Weights of a small GPT-style language model, trained from scratch on English Wikipedia.
Size: 11 layers, width 320, 5 heads of 64, MLP 640 ReLU, vocabulary 8192, 14.3M parameters.
Architecture: RMSNorm before each block, rotary positions, no biases in attention or MLP, untied embeddings.
Each number is 128 + 32 x the weight over its row's rms, rounded and kept within 0 to 255. Layers, rows and columns count from 0. Numbers have three digits each. The size before them is the row's rms in percent of the matrix's.

# layer 5 attention key, 320x320, rms 0.0258, rows 118-140, columns 80-159
100:123152161217192159210174150093165096103143133078141160175138117076123077165150129131149148104103184131075113173170147126105118228107149161096057119107143152143079138098143159144147125165161175082145113148123132129173108117111081110136174165
092:142075157137084104105137119195146093101135067135106108095166182129137161111167158147092105094109142134161136141146178086167142157189127148106118093077104130120126160203116127082135173106123071156087178138074075149081160205161081122097084119
099:128161134097100127130134156135161117168092103105133157096154175089140104127167121122118102185051135118161116131098183163126072105203117114093141147127161142124144182113095133081136168195075124133124142114071133085095133084161125122117090151
096:132139182096124208188141113136110181174113073136192172073173123143086120108131126101155176124133129131145088142090089137162083109143093142124079116096045102138089051115086124095192110180120139116152147123103073110133098099146113110137155075
100:101147107191236128081096168160183060117078148135139142126156132110072119134119094133046099118116101075123126077098141110139044196125139083183143182197106129092141150081102187047151112080116167143117157144144091098131111131140151147113158093
100:115133066146110120108148114139118173133108143185160096146089154146111181061124091164150149157175084162157151195083105116145054137100060177188182160107110195090141106148104125113131144081118098122141099112100099158127123174136202097105080164
097:069151165085165102170115142174108121051179099115126140164127134088066112100111103105140109134100093100111138089102129128132129110191135180160187086078136143118088122122110124154133119108059102109116125117089123155127141141139140191077151124
100:159135162152175132151135140093125112156087106134152174084219191081065117101090130149123157110174093130112109143167164148188185094110151129118114157124145123125110124169097085119080144135093159155120163163118164149106107154126154096127120065
101:142071122124106045075122098147123182145064147113090120158128144098150194121139157057192127129185168035098127180166176116128122116177098134098096166102111101127155145142166103147154082121113106073134102116143134154209119084052120119176131075
103:147158098182088134163106180112137064156117129137129064118041129143111145117091165102159219117139095157079165127112132135153175136199131133134127127075109136158111078174139113162100093118141140044120116114100141122196157158090139050126138107
092:144128142167216057162223129156132122161172110132126071084084136164171178068102149120165090098109125157145091131086133094150127123172167137062144171110078133121183143135098088096091135187190150127144114144095157104129108068165120105123145073
097:148082142180112131113097069122107117113097116159084109084163144133067154125123160095098140146208164204097148175119156168120184148129109126165147110148192112151088058083124156210143117086124102120085137139176100088115127172121105151097135161
085:085187133112121100088125107143131172126077132074161134103179074129132186133102148142123095088105133062090123170145124130173103108183123174134090056162140124117129118110158103091161120137087149096099159063168061109129151137093115104125124126
093:097098111057143122151123138141142118109214148116165128183151108137138105091116135167113147096158077147113143067136118130110149117129182086143090160101106117183155170160159123091096134146144206064117067117104178159145184110080161117175168138
089:164134118138140139161103122159118117151170161172181112178096124164124142120158059124117178183129107106206136108086108104156142104147163126119149166129094167196125132119135116126182123129074112159147110166170116117187070156086161123109131093
093:055070132138098129056108117131142159128144071122112226090148169155134125162126130152133158136094124145141133152092133161130108131212162087113069034141097108161082078098164096115108115127080109093163121154153090134111098114115176105102173121
112:126203133093099110098196128162161113155146137077096129144057136088125096141101129091152136092092137085168117127111101114166073159110130132127083098094156130138136202112078127159158075176117180116200115124058095144127184083131194079151142170
091:115128092092137124076081167148153117115106218141179130164133079113087111115124124099104079150148147118104179062083109162092139142128135101134136165112104167158056114126216129168180130117153139108135094083003155110162125108111169132120112193
098:201118156130118104210142079126130118081130109128174055129140120099096151149093105203142143072112082088151153149167129129107149127142108132098130101087086149128144151133137119113147104126144164059144156043073138142157074098138112092214079100
104:136121121084119106124134095133113129090122059196088059059106096159107110115167133051176099126186151111144161094116159129159164132096074127103171128087137080144115098190131108168152114152106123140166091083131078177112060119143117143037149142
096:101141137124147160156171187160179147185156117119100131126160131086138113099167124084091177108136110133145127085188109111131036127141156164062113156107146115089176115171112093154123122174110142072102103132096130113149109127116154109163127188
098:112152139197133128146092149129097160119123093122101136107138141111113157191099184135140140076163136148170127096119100145098133116074132149125123098122079103112126062137131093155176129154154172161168058132088146139082180189129123140138094179
098:151120104136134093154102101075121149110114109124092182151114174085106117160149096160077090116136139159165173095087139133094075154148147116134135094119116121115123115120183134109123134118193128117132098126127123123097170108098100114176118095
# layer 5 attention query, 320x320, rms 0.0257, rows 119-140, columns 80-159
091:073079095149137053103109073116075139119122140188122151111142111135077160133140150128064144100163080094102144118114123134147155123107113173122171112125143087125163125115154118167194089112146095137162125082139136093135116103182144079147124185
097:133078171130171108137124135169107107113126166114127138066123106170146175177061111072116046077114136135129111152185109141126191128102124156144201127128100143142116116121147153088153120061127115101106170110120159111177121074190105117136131165
097:114148086117151043162146159088150063114123096162125133138151167123136131209093113181143106062115191142160172084099091089061164143127108111107129080126150129149095181144156130115156090127104094093155115128114096112174145126116132137194175141
097:172147092148115126113151092135050156147131129134141134144090092161147119151138073121190142138163123143143135111111084177140144118132158127113124102102159153172084108166132124130119116094143127096122110140161137095118147135126121225154100136
103:195159128129155116051139152133149113142141127078166172141174160125106135091143162144135125136131094116080133106131160041145105114113141108164055112113106100134113117090154139088116106133117196085086108149149146130128153160150132188107161144
101:107142154096141113137242164128159157112123180103102104157084111107116176118097160089188125137149178135097133172104107086162126154127163112096127178130110156113171149118094098149173095096124145114096174126135131073154181059137150145157084104
093:083115083093077075127149118136170114110109163155123053110055084124031116095096143096072156144174132129117139097136098088082116149092133170090126137155094076125124116132140195084084096104147134137085155136139140084142172095031106128179161122
106:102070068158139112165106094122170134166099078150148149142084142103167092088086163078063186183146079163125125161063077085164155137136110157158144148076099078178162161087102092150144144138157111162085146142130138109136166187132128110095091151
094:112175138147102112088065118116096105097151189092138132141151179108191147151082127113143187127133153166173119149136104105087149129129092141097124145090103108102143172163163079105149066108102086148161150117159118173083150156126071146116093165
094:133174183111142150130066136083152120094188098129195079151102163102101171106117119137113122145127119081092134090105107153194090123117075130192057091121113082127171094139151139105142096096114081116148110176132158141134153113103166129149188135
090:120144136153140159153148149165150144148144086091164090137108130150105110135122155122133153128140123095172143135112151060200121162124128095112135109131129168158131120140075144029137086141105133157094160123198137103177168134050113173123175115
087:140071115087149100135131077115157131152125072095143166089114161134194167133108147161141131041049137132171077159062149168145116100064112127063132149144069122123101124089131084126128155104150076126102152147155091123101151077155122172117145110
091:079142142120184065165131068086102099168091133118102170139121099123218103068132091096080134180113121161141121151092119207123131127149114179121109118074167151152084163113136200143134157206144117108123126128096159122103121159182170050113184124
088:129119131169113136102149122176133114131039158095142092169131164119089098102162156154097127124131157111088110102132146112098140170155093084112122108112166102083115123150149137088149121137084120131087157072099157137167204171129085082153073124
092:130119145102096170088152106072124091126113110124143154135145127164135183083091136128138106090107115150148093183117135174102146137066099141074159162142118065117092111072153169141116108152132100112137135114151171141086103146150137099135156200
099:105146103121145095100130117122119107155159107082147159160180134149176107114136072089082180134131130137135102148077167148128102096165134138148106080145166151111111093086165165162147148137115093143092103138185186133137129144128074150147118142
093:117126056073128120088105184160092077111077100124127131109130123161179211132148106137143094133140150084120141084173125134095163098131125177128090175088164145171114190124092155148076122159110116147162106105114128124127105138141130168165090117
103:139101182142182172145130114119136106117125186136098128074062151135123137180170108070107200191097124127152199133130093085141137148086126113114165156110128170179136137184109118116103181118125167103096157023050110142140102093124069100151104146
099:080181116131100092152102109124150124184106064133171121142103088148117143110151150126140100113147171100093119109061125126091176134145128048091135086143202143131155183102082164186124116139157137120168143133148103142131101144140141133121140150
096:161077170122133145170151148120193132114110134129117094142142130141152087138160126120139150156105096109137160104115067092109088110163152157125206141031128139085123178169095082139151196121155116091165149123144151103148102105140075097101137151
106:092158153171121081130102093109089153175205154099129123149189108063153123153075165154143137209078070145115135116146126106190131115174093133147095090126072141075097200119146175158106189102127145101132116187186101081148088129178087155087126141
102:146157119097112130173157113131148128109090084111101149160138153172120110092112141187113108129130097135074170042039136156130105088147156140170125108113148123156128164066149153142145096093113104132151035192166093122155130156113110160117081092
# layer 5 attention value, 320x320, rms 0.0302, rows 64-127, columns 80-159
135:137157150123118146160181049112163133176127160116104161096101143106159125168113195157168147168079148184196132149127052154165224095158119119138086147108119109181176157132098133176117088140074075140132117143102184165103141147139111167171136140
120:103101157100120132189136142112141167134113057099079116061159141145201151115112134132076125136146143161130167122139194158130111113100113110133084081167128095096120158097135138119130202136128087101070165111137072171155117145160107114098139112
120:123091112163066107120123115092119129179157087140157164113108083110111142153094096196139131082131130076074078116164152132098194143168101144134173209109106114111078059165122099155166136103098189167143119121142113165143171133163139150122183169
122:110152179114095172099159127133126112077071194078142149124083106129172121125114088142107114151104058130092083134073168176155092161122137111156149093124122133171142176088116164113104137140112145137124139084096161167135155142118108110137131158
118:112121109117109197076157178093151170121170100116193099165112172114093081124147068162170077123161148089127158139136103139173155181124161104116102136110116126107154097185105111129147157104118141130153147137134129185103109155144157110114075112
125:123133125124091120127102155114149129161081160140044127105081160145143107154105146116104108194091138119166069131054137103113178123153125088107180168106098074144061099064087143101094095094147110157094130119107064107091086091162091178144110145
123:150130137167119127123094138107084163115142120146115164105094157094164136163136146116087107141125134153137136116099067108156122095071127088110163056032116094140138156102114160094087126167126161167177083143099157103146103111054157102174100122
117:124083178100086048137090173110167146142120113108113158119129110098131130126121113048123102073088106178170140130117088062141110182111176098105170125172130181151154133074112155145181074158125166129134089112131138146097122114142098191177158104
122:182170126109093165146053059160102118082144097123091112176126106094134096134146173200130159216171147121134170119133122152184127143151154082116176079170121183095144134134158144139082168106104145145156107125145091143141160152183112122189171128
120:155169152153140149103156092083108179160121158144130086117135106116104199119077094139094132187138132167118162090091085159020136109141129143109097120124152106127127104136117118173043170135129083092106212142147118170107129122147146100121104198
119:126187155130047081103084152067132175052169100074102123123131124091106093167186119089195088124136110143105160139143144171181150128136123126104167100146099170145122162077164126074175150143136118098159138125101109148118121157126099183127061164
115:172139147130159152121188136186096108128199132077156175144081191132098108098125110098119121077084168096079157115102117106099134080166174132127133135165106130125088130113145075128098139155128150093088163155026123141144129112135136102079073192
117:148162095126163135103112169102174097169108132187194167168194158084161112148117147134136149144131196158087145103160153157088110180136157122094149162200134140130103204099117194146143139124107169125109144093153139172105090091058116114075158120
113:117128064139065141106184140168123136155141176103138092127081103078166167133142165146142116131170124118063113155138131176098103140124150125115111158158126147188146130083131071119099166168062169175147149158156077058173096093171182214100083139
114:072138172168103148124126095108074114187162114155096094047143155142108206130103109128153159158176159145126180067158151162066113111062113117076125068098184123081128152175152156164091162135127189158167098161126093112118164134164139161099102186
123:122093095160167090133105103167130118121133168149164171087111109125071097167180109157103174132131048118043084148130187153131099102189080111099122079143159164161160128096179134189107144127096103136178102128140061124141100089136167038096126130
118:130109147073131167052133135093123160102077141168165110121164115182066145158110132110101134135139117078155096113084116129151151112118111102153119177097130198147138110070121088145157164162166113126121180032108143096181087111089130084224118137
128:157105113168157142112170089141149131144188142081151064150089081149089081219126116124174102182122077149092127117140067182062109067121173139178151160100128159082121080107150140088112111159119117142126144157143100157096096083171112159113092174
120:150098103136086132164117145123118129143081096141148090093166151124121179160107080097181149174140119096092169185154179096093109108105082151108111125099159145169109108110084157073122175053135150084150092138162137206154129215088143105153125117
122:154151147117189146209113132159164148149071093155167146142133080142106085176135133134147171154089155130111160186142165144080133089107150155145110178113202139193187113139157092103169153103099120116062122158096178111151157154127164097133079219
130:122145129111135177164141090063184143132153097135141104128143101214108093204059114112117139103133152161110185145150145124149144112164076206092153160109107181101137137084156144102034109138100143116123164174111103145117150108075136140138172129
120:200161149129183198143109158102126118145095111112097108146137150163147187120108197121112123078127119105173151069182077157118125157138092086102137065110132118114132136054106078123124069168113173178063149155159122187096102169158128167122162064
113:102220111151043073159115136106155159116101158144065103118113095095159086127108081127117092129081147099159167097147103130162152152079131140188111095212126144090134115109114122109108158117151054172135104121123129145129141071094128140119161135
119:128066124107116094130149180134133174071170118172144109195157147119129084143106128125157144151098094137141124117153068132112156124197095156091112115126086099122139134114198171145136168169079156160132128083120081117136172177123167106090194091
120:182144097174139139105164097115125166176181114097123154197146128122089113108140092106109147140135170117133134156131137171077118124146156095113134112159114190136138115167078142117168186140145096133183128140225156134178140150138118208120134166
123:134100069161120097055104139149127077140123116138129086101126113148103097108133123119176172139157130158159185118114083101039163131125144134163127118171107182111136171074150086168148138122132141139148146125124160144138131179149166182139106065
115:132166194199092135089109196117096059098146152124126117130126103204104104129159175051121116121138153109173110197153168139125093171130142146095177093171111086124139109089125126129133181175083182088142099102132158155171102139112139100125137112
116:114057190144130118118142111057112138141143082093096095138166144132124153094095148113133141067133133139153179138135142137126165122167114156094156144136116111130197066153087091130122124076146137091101099098119107115122175063091175084140156156
123:092101117160080135126115158073077127160176160150082158170097141134209117142160131115146125149135135116129094134166142110100137165135168104196183097150081115100125159097136165099073189095065084160141113105136150109152092162115109148095145119
116:127087088133164171126114077124078130137119129082122071172116135177136145128198117084175138087171108095082077131133131113088127146121165110134105076150102133160105096150216109142104045160064122079216092172138150085175101155182201177168183102
125:138135060102174111153181167136160126130107193086082141152061119132078178160108185178152159078159175090107173179193061163152114160151144092119129127137122161085114126194122194115131180114073124118206101118123123111154157151118124134062111101
119:099113201157123152097112126125126169130181155124174105101130197119167172103100104153200145111117074134182086129139121131150148112131130107128141111101096089152187158158105053135107156085105076162138162170088057146100150100100128132151098098
124:178158117121055159114076068062199140071096178088171155160058073071114127161077116159135112172099134155151143166160084171071111125090135104143116166079130148112142099070132143143117096199172145141176136188151099128170176110133142145169182147
115:150160096156168148184128081108131098134133123145113129190148197139145122164194096065118124128141167124123073192169145157120106151099104111137110107133204110108127084126106097165183157118144108117114104073118118136089154125097115121122126105
118:122154182156117149088123101121153166145133119115131157087203207147121116102076160086104173197080115170127176124103074209144149184047152121076145169148089187154150149086173168082087108118064092078196127154126098184096137100098121101135114162
119:093127068086103139072159102185126115076145087144092108086154107086168133146162160083086135148139099113176086141135163174149110060156084162133106105076185087120113085118152094163078188077160181163086134063125143138132163148161074121158098059
115:120153154106141240141141131100143102150123169164135143117170164115117131142124096122114186131132109102129115126076127115078086107086148127085108116173129081114153129203074092123092104134159219110118152069077087143160103138145147078132081119
121:107143154199160147092136170108190074150077109065102171125108156121115152083203054122136084179141109149137147089108148076114097147114095105089117125082150141148126079136104121135180102124159185154126137135157118111149081159109118135137150062
120:167087179184106101154080100148144105079194144097110138100107096174128121171102175146137130089161123143135104122126129168110157095177104126064172132110163063123077127081135089157168167122084125133113147111119134165158108092122094147145151181
115:151124126123080148122058104138133171135149100124124117065143090179169101127110146113180145126080147136162143087102134231136079109165121121065137128126139193088149086107172074177167109083071106112073112139153073143135122127159184117133135089
119:150080135057064183147151046125112120060126112091068145091056158108166141129115114187135152165125153084151126119118091112130105160104174150097170123144092192123093122104106101129114179128124104141116123109146133119091092094169142177123169151
120:136103185107154103146137130129176138108113177147145127119095100131126165193129209148138193129177122069093109114063167110101063125188134096127096108111106119116138185114113169087089126075151086125061136168091105133145084159118149111103129166
131:195086131137125151093084102101137085127116059099108123092145177129121125166117185152158166165067111090061143103109119165200088160091144160087100124210115128147113124084168125186165135143107144109143124158167171104117138105108084108160104129
116:077138125158156127127126089185105159108183160115070094163087143160119138128117144139141086150085136139143146142170117131137158146153114138113133092126129183166126158140181156172130095051170114045177108151139112144131185166133092122210162106
129:119084070137097096095166134106130088075126171051098158151143128125070144101185083160171097127171128145122111127138124078127059131117122076167160175143141095103080108132147076169139142155133114125139137077105069113098085179089131177109124163
123:161102104137122201126131171140098130125109166134077063166158104155065079094120073096104087155105143089171132120161120093132090096144139164072175113095084128120189088114092097155074112120162139126110172146156164185100148154128086127125100118
113:080145154094148097128101080160143179149149107125097147104137195100118111141159128159142137126199127154169119168118164116121161119081121198152122080139124150132122144060146122130169160115120168083108131105142123143169060106111149117065191072
113:114118180114124083123114118128188069105091132068084145102105187077106105117124200135186157087099116069117119126089043101187195100122161166113086155126137162111107114167102181138134086136171132158143149102122109112179104100115116077150156059
115:124155160131104098180135145157154072146126175131104118122121132066130135105137108096072132123145141088153118179166145139166137138165127167085067121171111169120162167152143127121110137136145135090139115148085058198083152116143135162091143118
119:098142069164145081199175125100073143090134169164126124182079123168153128149142134150163173174118136099088148162112118140164154101167199180088186120134136151166124122188142108070156128082119137148106157130146115173134108064071126165104158137
109:109101172144183145144085187153156041123127074117159107110157164110139146084078159143126161159103135152135164147177101158145080102093146149177083060150183138149151140116126113187072089171134128139075134121094104148084109120090150115128192146
121:146124131147113179082124122135197036186147112111162124123113091129158122126135114110116201105166120087116128163125133144103129101115155151107076109141128130100115122115047167103057080104099067164198112130088118108166143166127130128111126124
122:099137141153117152152159107079110100188120153126176107101152144166168095088114089145123160101067129156140129134140143144181143125148171142153056169109082067123114125117039112108104105153124066094138075074084089107089158087066151178116155097
118:106140082141124118181154099111196144132196066100191162133090119076091166094120157095156128123112129124119109124086139133088115145094174131116166104162160116090120076062102099187115174047171096152082090122146114114096116038133127141119108111
133:110145119123081083108136144106177175106091143080172135157134114123144087143179143132144114132106176159154076108092129139077130100084096072112178097086159141110150163073144086127129084152098068172159151131167139128130147138117087178091148098
115:130169154092121169170122083129186180093160104096146173054166129092148111167061167139109138170116133086099163161108142124125108088139121106107061152147138142144168133075112183079174163139169112150061123153115124103095168100119089089054158143
116:125108119152060087112087108111106081131052110101148088095121079133093067114118124081102118106207128146164069140177136113179097115151121111090166150095124120153087134146155180079131142105081166107121151092126142167113152093118143111140165189
122:108098152105164129103157163114135091115110091080182059133130208109150108111096126099116107074197125136097087131126098122172143104084177160089096136127120121112072151151112151109104171146144159164184159090157089143103085107120130148164138151
126:173124054197162157092170141118114122172134133159175184074098097077107105150094019177156145150170109138140116138106170142096123176183167156117154079102158122129121128182113165151140112123149151118136131126099136149151102101094176103139132045
119:079145041151122141126136116175173158166158132180104118177104159117124117132113095111100069076187121153139154214129152104122124185100091095129166101103094076123156157147169142149128100128056071124139134182120098169086133092151092109167094130
116:153136145100093098089111151129142104146124125169138137066093171098131073148165148134128130160085118083160192130121138067192128117119158177141096128107103141108133167160107124152135114108168087114113156148090092087116088092078102133151115118
112:170097157168133109096104135099220095075133106169114091183084083138148101130164130088167159116084114150140110160129138126117127086089092114147148135093097159114060176087136140122145168159055110113093149102100175078159116134091102110128167070
125:130141135132103125018100145167161163181082138147158108158104175106158159135116167083128159092138098105087102113074073142153150121100156184195083130137145131132136107079151119151088089115135152165065143127166168132089132118122124120145079133
121:100147169121166113169127102182124091108161126158091154183133110188132056143107121119141076130123082091154123080117141117083172156111061147120101115118139075149070157155140095165118108100159142127144149133031118201111142094138158164141133141
# layer 5 attention output (transposed), 320x320, rms 0.0339, rows 64-127, columns 80-159
101:116162150178204127185147112181170123166122145151126122142094102143134148132123069180085157123122138169149130108143114144190089143158106082138164149093076171107183147173172095092148084154101092071128096158164146095122163133150143127109118119
099:195115163142116165127132112081118190163087145150145085109157102142160083100174153165154145188152152183167145125114139107127181112143104163150075052127130122121084117058100119133134173124148118145128116103144122094100146140120085144140085167
103:141111110055132126132108104144126085095146103160135104115171131193130139119165132160076100178147148120180154117138139084098146094141087171149126134183121116125131145158190108098148101129218130085070102185169139107138098156152108136123101147
099:065102113083127123135175120177133090157131140139145156157101067159142138158125157077200132159157135079093133169165144079165142168086118105120131144155130123111149151092086147189098108119105132172116137056136183129103159176104130143142116131
100:135068156172138203146151172149096111131112096111175131123101130113120133105067091123151105141137095134136132120076079117146155150123103159164167118117097135104051145171115118170101167105128176140134140133147151124129157120102113127060159147
100:091168116117138124128158116157126101088115119101121164116088102066140140123144153129178061145098151118124109162109074130182148086187182153163135110127088116137128132136152120134172123129074145138113148117142166160077139108106105216112138102
096:134112148226098174071104142134150152142131112181132137128102177114127100130097176154145125094064153126089099103101112110109156127103178066063164123033099138112151191134131064129156153095180114168127128099107127164151145090137118126190118109
091:131101212135126129093117137106144126126101097172103102126110156174091120122064117148110138113137179168138162133050113177096097144097141109149193120134119159137096129095189101172145109117139133110110096148109144118127182175172132115144115136
099:154133109117138213144117128122141132112102159069082107126117150230104126136119133129124060157202111069055130102097079153147095109167138144154178152167068103137082108172110159070122071142168159074162127217180137129158133153135094214135096152
096:105115159134100116084132077081116181083098160163197122061110094194153134203139084188173160129176167139135168165106094081139117187121144106111105131115108120110128127108179069127128108127121164114116168106128140163093089106142213133101088113
102:061124187120153128138131163137150106132132106121132140130077170191150101128151211033073168144150103136083056149082132122129165085075091128087125078173113101125066130130185162123112146157104162069160105135079165154101082141132157181167094149
093:178129172095167077046092113145067142110164155115128199131079153134124146055141127132134197150180128183190080144084079115102186136186148088178176091132153137145122110089153116148084080122126110161126141160111080162125105073158052142111146185
097:115180164128120116178111105107117089110169108200186081125091124090106065152128115145122105154110099093094138167130168108164190157179120063111178109143136177166075177180085083103177163130140137124113130138161121172109145136170173127082141166
092:103114123071151120114113133177131148170068094114127155143116105114112235087100141123134134112133144138138127089133127063125102196158111086039109147122122138153107142215178139141098182136078095093100111139132075176151040160213138097060150106
095:119167109095119177070139127091155137174129137121116103195161109118142126186131137128147104180146108206122068127091088086130083163128112143149136063142129136183154125147162140131097108123139134137145134101192102138159101139109146131143110098
100:072138120103132098184145116099118110164127136124157075100082198107127119125101107104125139066172103102109134101171113153127091133140130106105121081119121173125131147096120149079170118185130076105115184106143072130091118098170177095133155191
096:180142112102151168167166101129140189139080152169096145168098132119172169080136150169172127099127096139157112198135107154140172099147152130099066165154172144102094138162089066040135148148134120088158118132173097085117132143134160131073123095
100:088105118135150129122094162151177093116093123160134126156080096064085077134172113130114138143118083154120140083120117097118141148089109096155149094086092131090114143101181087183173158109121090097136119201107115165121136142131109181123145105
097:127140115138137187129118077116116122118120153097120124160167116101097133179168045114104138114189141129160139109106169211128167162147125116138155102101089132137122126107092184149109189128124062118149119138062143163142062126136168090129169135
102:074104120129123104123152117115123143125086129114174107158102091157146171148153107195101153128198086150171167141079094181135118169127153149109115173112102201167165114152094175177209128119251117101060145142121137099099140066117158075070098160
100:161099164139116132162162060122124154056146106165106098135117150144184163150181127098117152086153123163156171077081076219134165135176131172113104122129110114198141123106103151115113169139130142192136160138123128122105162146148152159097119156
100:191149170158201115122135098165198176126043108178145103103145165139124143151108232177193154191093182129088144122125153074167124129141093119178164182103166110099129105135151086155138085095123184182134122216148112161091117152166128121179150161
096:118146162118152123100151119128136107112136158109117211133134131146098153079079080097104179116080120144172148155109155139143123141134123133138131154161153163192133209164155106119112190100124174148101126071157127134202134084171122181158113129
096:154136084129112129127092110186095133129124136095081178102099129149106097164112129122092137109131156191130164095144118072126132118101093088146128059134086103101144140117154106087163123074147118163182183154153048140146124112118108113135119100
097:140082088182130139149142088190098232127128128163104146088146100097139130155128092126112133153116122116088112106106125153055115134119143118126100147145127137104119168142161155105107134128182091217162165181144101125119139163159165169082166158
096:145118105168125081162120072109140179058134104151166163039137175073173142128121234118130223160081169180170103155142151141091128146124119136103151100131149182142091072119169175113172149143218118132099208136146153122151148157162081055160200118
092:142144117111156080156043116169125107125088115169102191181128165130150113135133133104121077085133078220155127173169146174142111140130132142151071183113121193173081114155146078138204126134171137147127089131130148072151123138103167129118128121
089:051111150068114138128105111173119152122119140157084095188137159154184147163082171157158105080104080154130126122120109143179111090138170151089130169125090098136111111142129121125091145167101118105180097154122122135094112140125164172153105129
097:082138105133101073150058110101096137147117171163131131167128163147100153141099112117121110131063091109144110185116105093112115124088110117064177069106132147146133096136173211137088094139081106113145109135090163129184120121141017133121150144
096:149155027186124106149142127170166090061114099135128111111131105169093140100150122095140141162168165085052104138147088107147077112094123115095139145155181143112104119117152165162164120106111201139149139105132123140160158147229129096187094101
103:122099076159115159162162127117125145168131112111168113135140144148100194180164077166165153143154216103114176143147081174082132174156132109100109093102108109202193109133133157165060081161115177104190094170124056153155105134119150138123091155
101:144091070097141155103134133144065114115091100137081170174139116146135193164174178160189142122130089070112177145139157065104204117071074119102148102084208138137112145130162105109062135148137116144122109119124138081072162108138164128153152073
101:138113121125075095104117150110135150139146103105131205111102107142126084108176086157142136112155096159116120129119127093088148121126134135134165220171127142104153147086122134124128174133155073166084171105154111100082133179075143182206153134
093:116130159137145152168145160082140134140124069126137110142132062150139124124091108102125114115113203069108082119121184147063156105167155082120110057168206068183095130141103148098116123152138136127104126107082138171163112176122154176186075054
100:130133106179126114089139059111120124095095061077123196206115106176139141128086131090118088166105137105143090175162123107142152124105124158159110142102103187113139131101150137148122165142175151159141103080143209129094103130110202123091176154
099:142109133103082134165111178177178149138163148107107184125196110142183102117136137073114150126112133115171148106127165133123182179129116147174156120120146069121134111126104145086094115066108059161177161104102121167140192137178092075141114088
096:178116156128109156069115106213112069137129149095132129129184119072137131094102149122106137121078136104108124137100116168115160152176114092095100161133100164116119061065131098153143144100137061167120102130115158111086127126127125113072129134
096:170137169105142078149095173132129188119089127129148072113169120084130172111158157100103137110145116150100128131097105102139095159198149087171136130084146176131154147113107166104117136151099125141094115144166165155146084157084156175104160099
101:128088131136099130160089119137156135114148147162140193045095119124109160166113149170152130181182092103126159164081080078150144136160132186097116170195173160122135136098178121166150122136138147173158120119144174141108135137127135151106105093
095:159132095107135085102156143102113089085078138172120136040101161126137102078190190154067091121149119166083163134092137170163203148119126174095168189112156116182091154144135166116141127131197144132137122162124160158168075107128129121154125136
096:080077087143149160142113106108161119102149108084111123058102082087151126142142160177110207163133114117088167138119132113179162123119185114123118168123101144170105115111141138169136133127155160110152078152132116130134132085182121162173129077
100:091123120095046088124122065120185161112119179107138172090131080084111173187191070137185200061187148125111171129106133144132141083164110141129118121179157146128103151123126169100108127114136088095115115128131140139089142106110116180102099166
105:167136112103222102142059121128164104108116108137168161091115148135124109086116140124095156074120124077131168191091102092126060109037117110193099056178139154163146167065155162131160142076170141044110124105116105145145079070087092071135104136
096:109099083217186138121177030124125101120163127097158150094080102130140172146146154125141078138169114102105120145057110106127098077127112146130134123126161117080123138112131122114145143132140142067143112117137141141135103140213084128187143103
101:158127062096111089102140162166129110088054149119110120144099085134136102148123100116147180165156168104142169159101088128078112132155146120126128126197130163140135091031164128117185102151077152098135149105135154138142092114169071165185159148
098:058123083151134187141092093155166112162155112048153119145135130128180125130091130082090089108135160133140086148094138134149157124196145164125173172108179149139131132119093134141192123072122087104059146120160119122201151097098113204135138113
102:131133125089080122109140099159128110096190144070094111140128158075148117127204064101156205164117111154124124158146197115139120101170131153136076081178152121130106156081148105107117203134143167183097105088171136133133118128150088101135074104
092:106106134123157179098133149183172124180163159095119128118107168118141137171146165110141110083110136125125109183118187155099098154163143122158118113125129112096111045150120191104104178167147154160163121160108129146096125106120161161184062119
098:062071150137192093089107150123104141144117141085117119120089174139164116149136112088124166122150141143133135164161128164103121153093127100154101064093154175146156111160164164121084137127139121133085123158172077138133178118149132043105074060
098:077159162178128146154186190182066147127119141144105144123107131180098110114118179126140067126096137102149144108131134146145095154110154159178117103152142156171156166107139141182215124138080119047185137132175134146153135150144175184103136148
093:120193129111085130041162088186123063148155074149146105173110135200102169126135168135102167134132064159144107106136141093100093136115152165153108139171109122148146124105134145127094119134122138145155135076131167193095125089079129093146184132
099:117145165127083180156098177109125123130129112068161136149097080123185157114195151133201145155169118105130170175149122165089124141143142104119125141100137090095133153128119066084066131134165157094163147103129133174134120156106174088159077149
099:126134118151124186081080154099104146198149141121158118157183098093178114094172138144164115147133114085129090133080138131134150170131180109120086176148110147084150152109120110113159169179128191054132105135070158140107155145084113146141128106
100:111114192095077125131045130090162144124125149147133157109081113102089147124070159141155120146123095174132117112138148109115161119179133147145129146075150119107128117142150131151162107102166068221120125106167147117152183091146163055160194135
104:144129097158060100130154089065182138112097145111127098127083101136126065152131115133109155147108106173063124198147114124111135132154100088084191137154065085112165154119139121114134128065183134098103139136140190120125114154198101152142119107
092:138083149151097175149053121104136155132146108127156129118094103065166170140158125111148144133140091150172154077175151115167137078160135154138124091178159157172129142141121095044097154135100102163148096102127155178096139174117087147094128165
095:154160118107180102130127094124125091123064175139131077149077140211122144091150061147100122168094159198170124132118164116124148117115085160099128181090176138135159111156152169072148128132116114126181141109052194122135140116157118151165067132
095:145126162166149165055134103210109113170106068127173152122057195084160156099086132038188128138137159148079083115141155127104138115048156151160085123141098101171149105103071097175156132173120132136153089098068112130160113148126119191094112126
098:117136119182139122117171153163115100114137137157175134132147093171162145190114116150145120140157148136093075149103123109093077071143122126180134149102123120166112128134166155178176169052114128115107141170082114088139106126123153148124172106
099:097120180141179109188095109141094068122102058160138138140117127154141131202113124137092087172136145156138179116157128107169158087116096119111154156107144139133104193104171148067160137132176099146146157140150120132150144145130132153120121101
096:096160137148176155129081162145223094054106167116072152144126128120149126092135142066129083115146136090177133118109110094215147153124154125162087184172149128136125166074131136079107099145156062120080099117110066129073183145139122122201129171
098:132169126138100063188102141157131180168141084175103152102122129149109128162133121180167111150074119147110143135166126160132119171144157105132073078128101106101152075100158143138157106104079101151118109134129173126165172154151128107147143124
103:147164093079106091130088098151175194075145133133140148146105114087134130156115111101145240157114128163084147147103118089135105090127183150111140184101140156140114119135056099127128135151151092106076156131175110125120190139085121051154142134
097:114154109134159137069123113102133129170133154106165160146186108109130177148129142116156097039146114131134120160142118099151144169128081158079109092134142088163160098171125122140117137105087116138146167180127184189141103142136099141115117162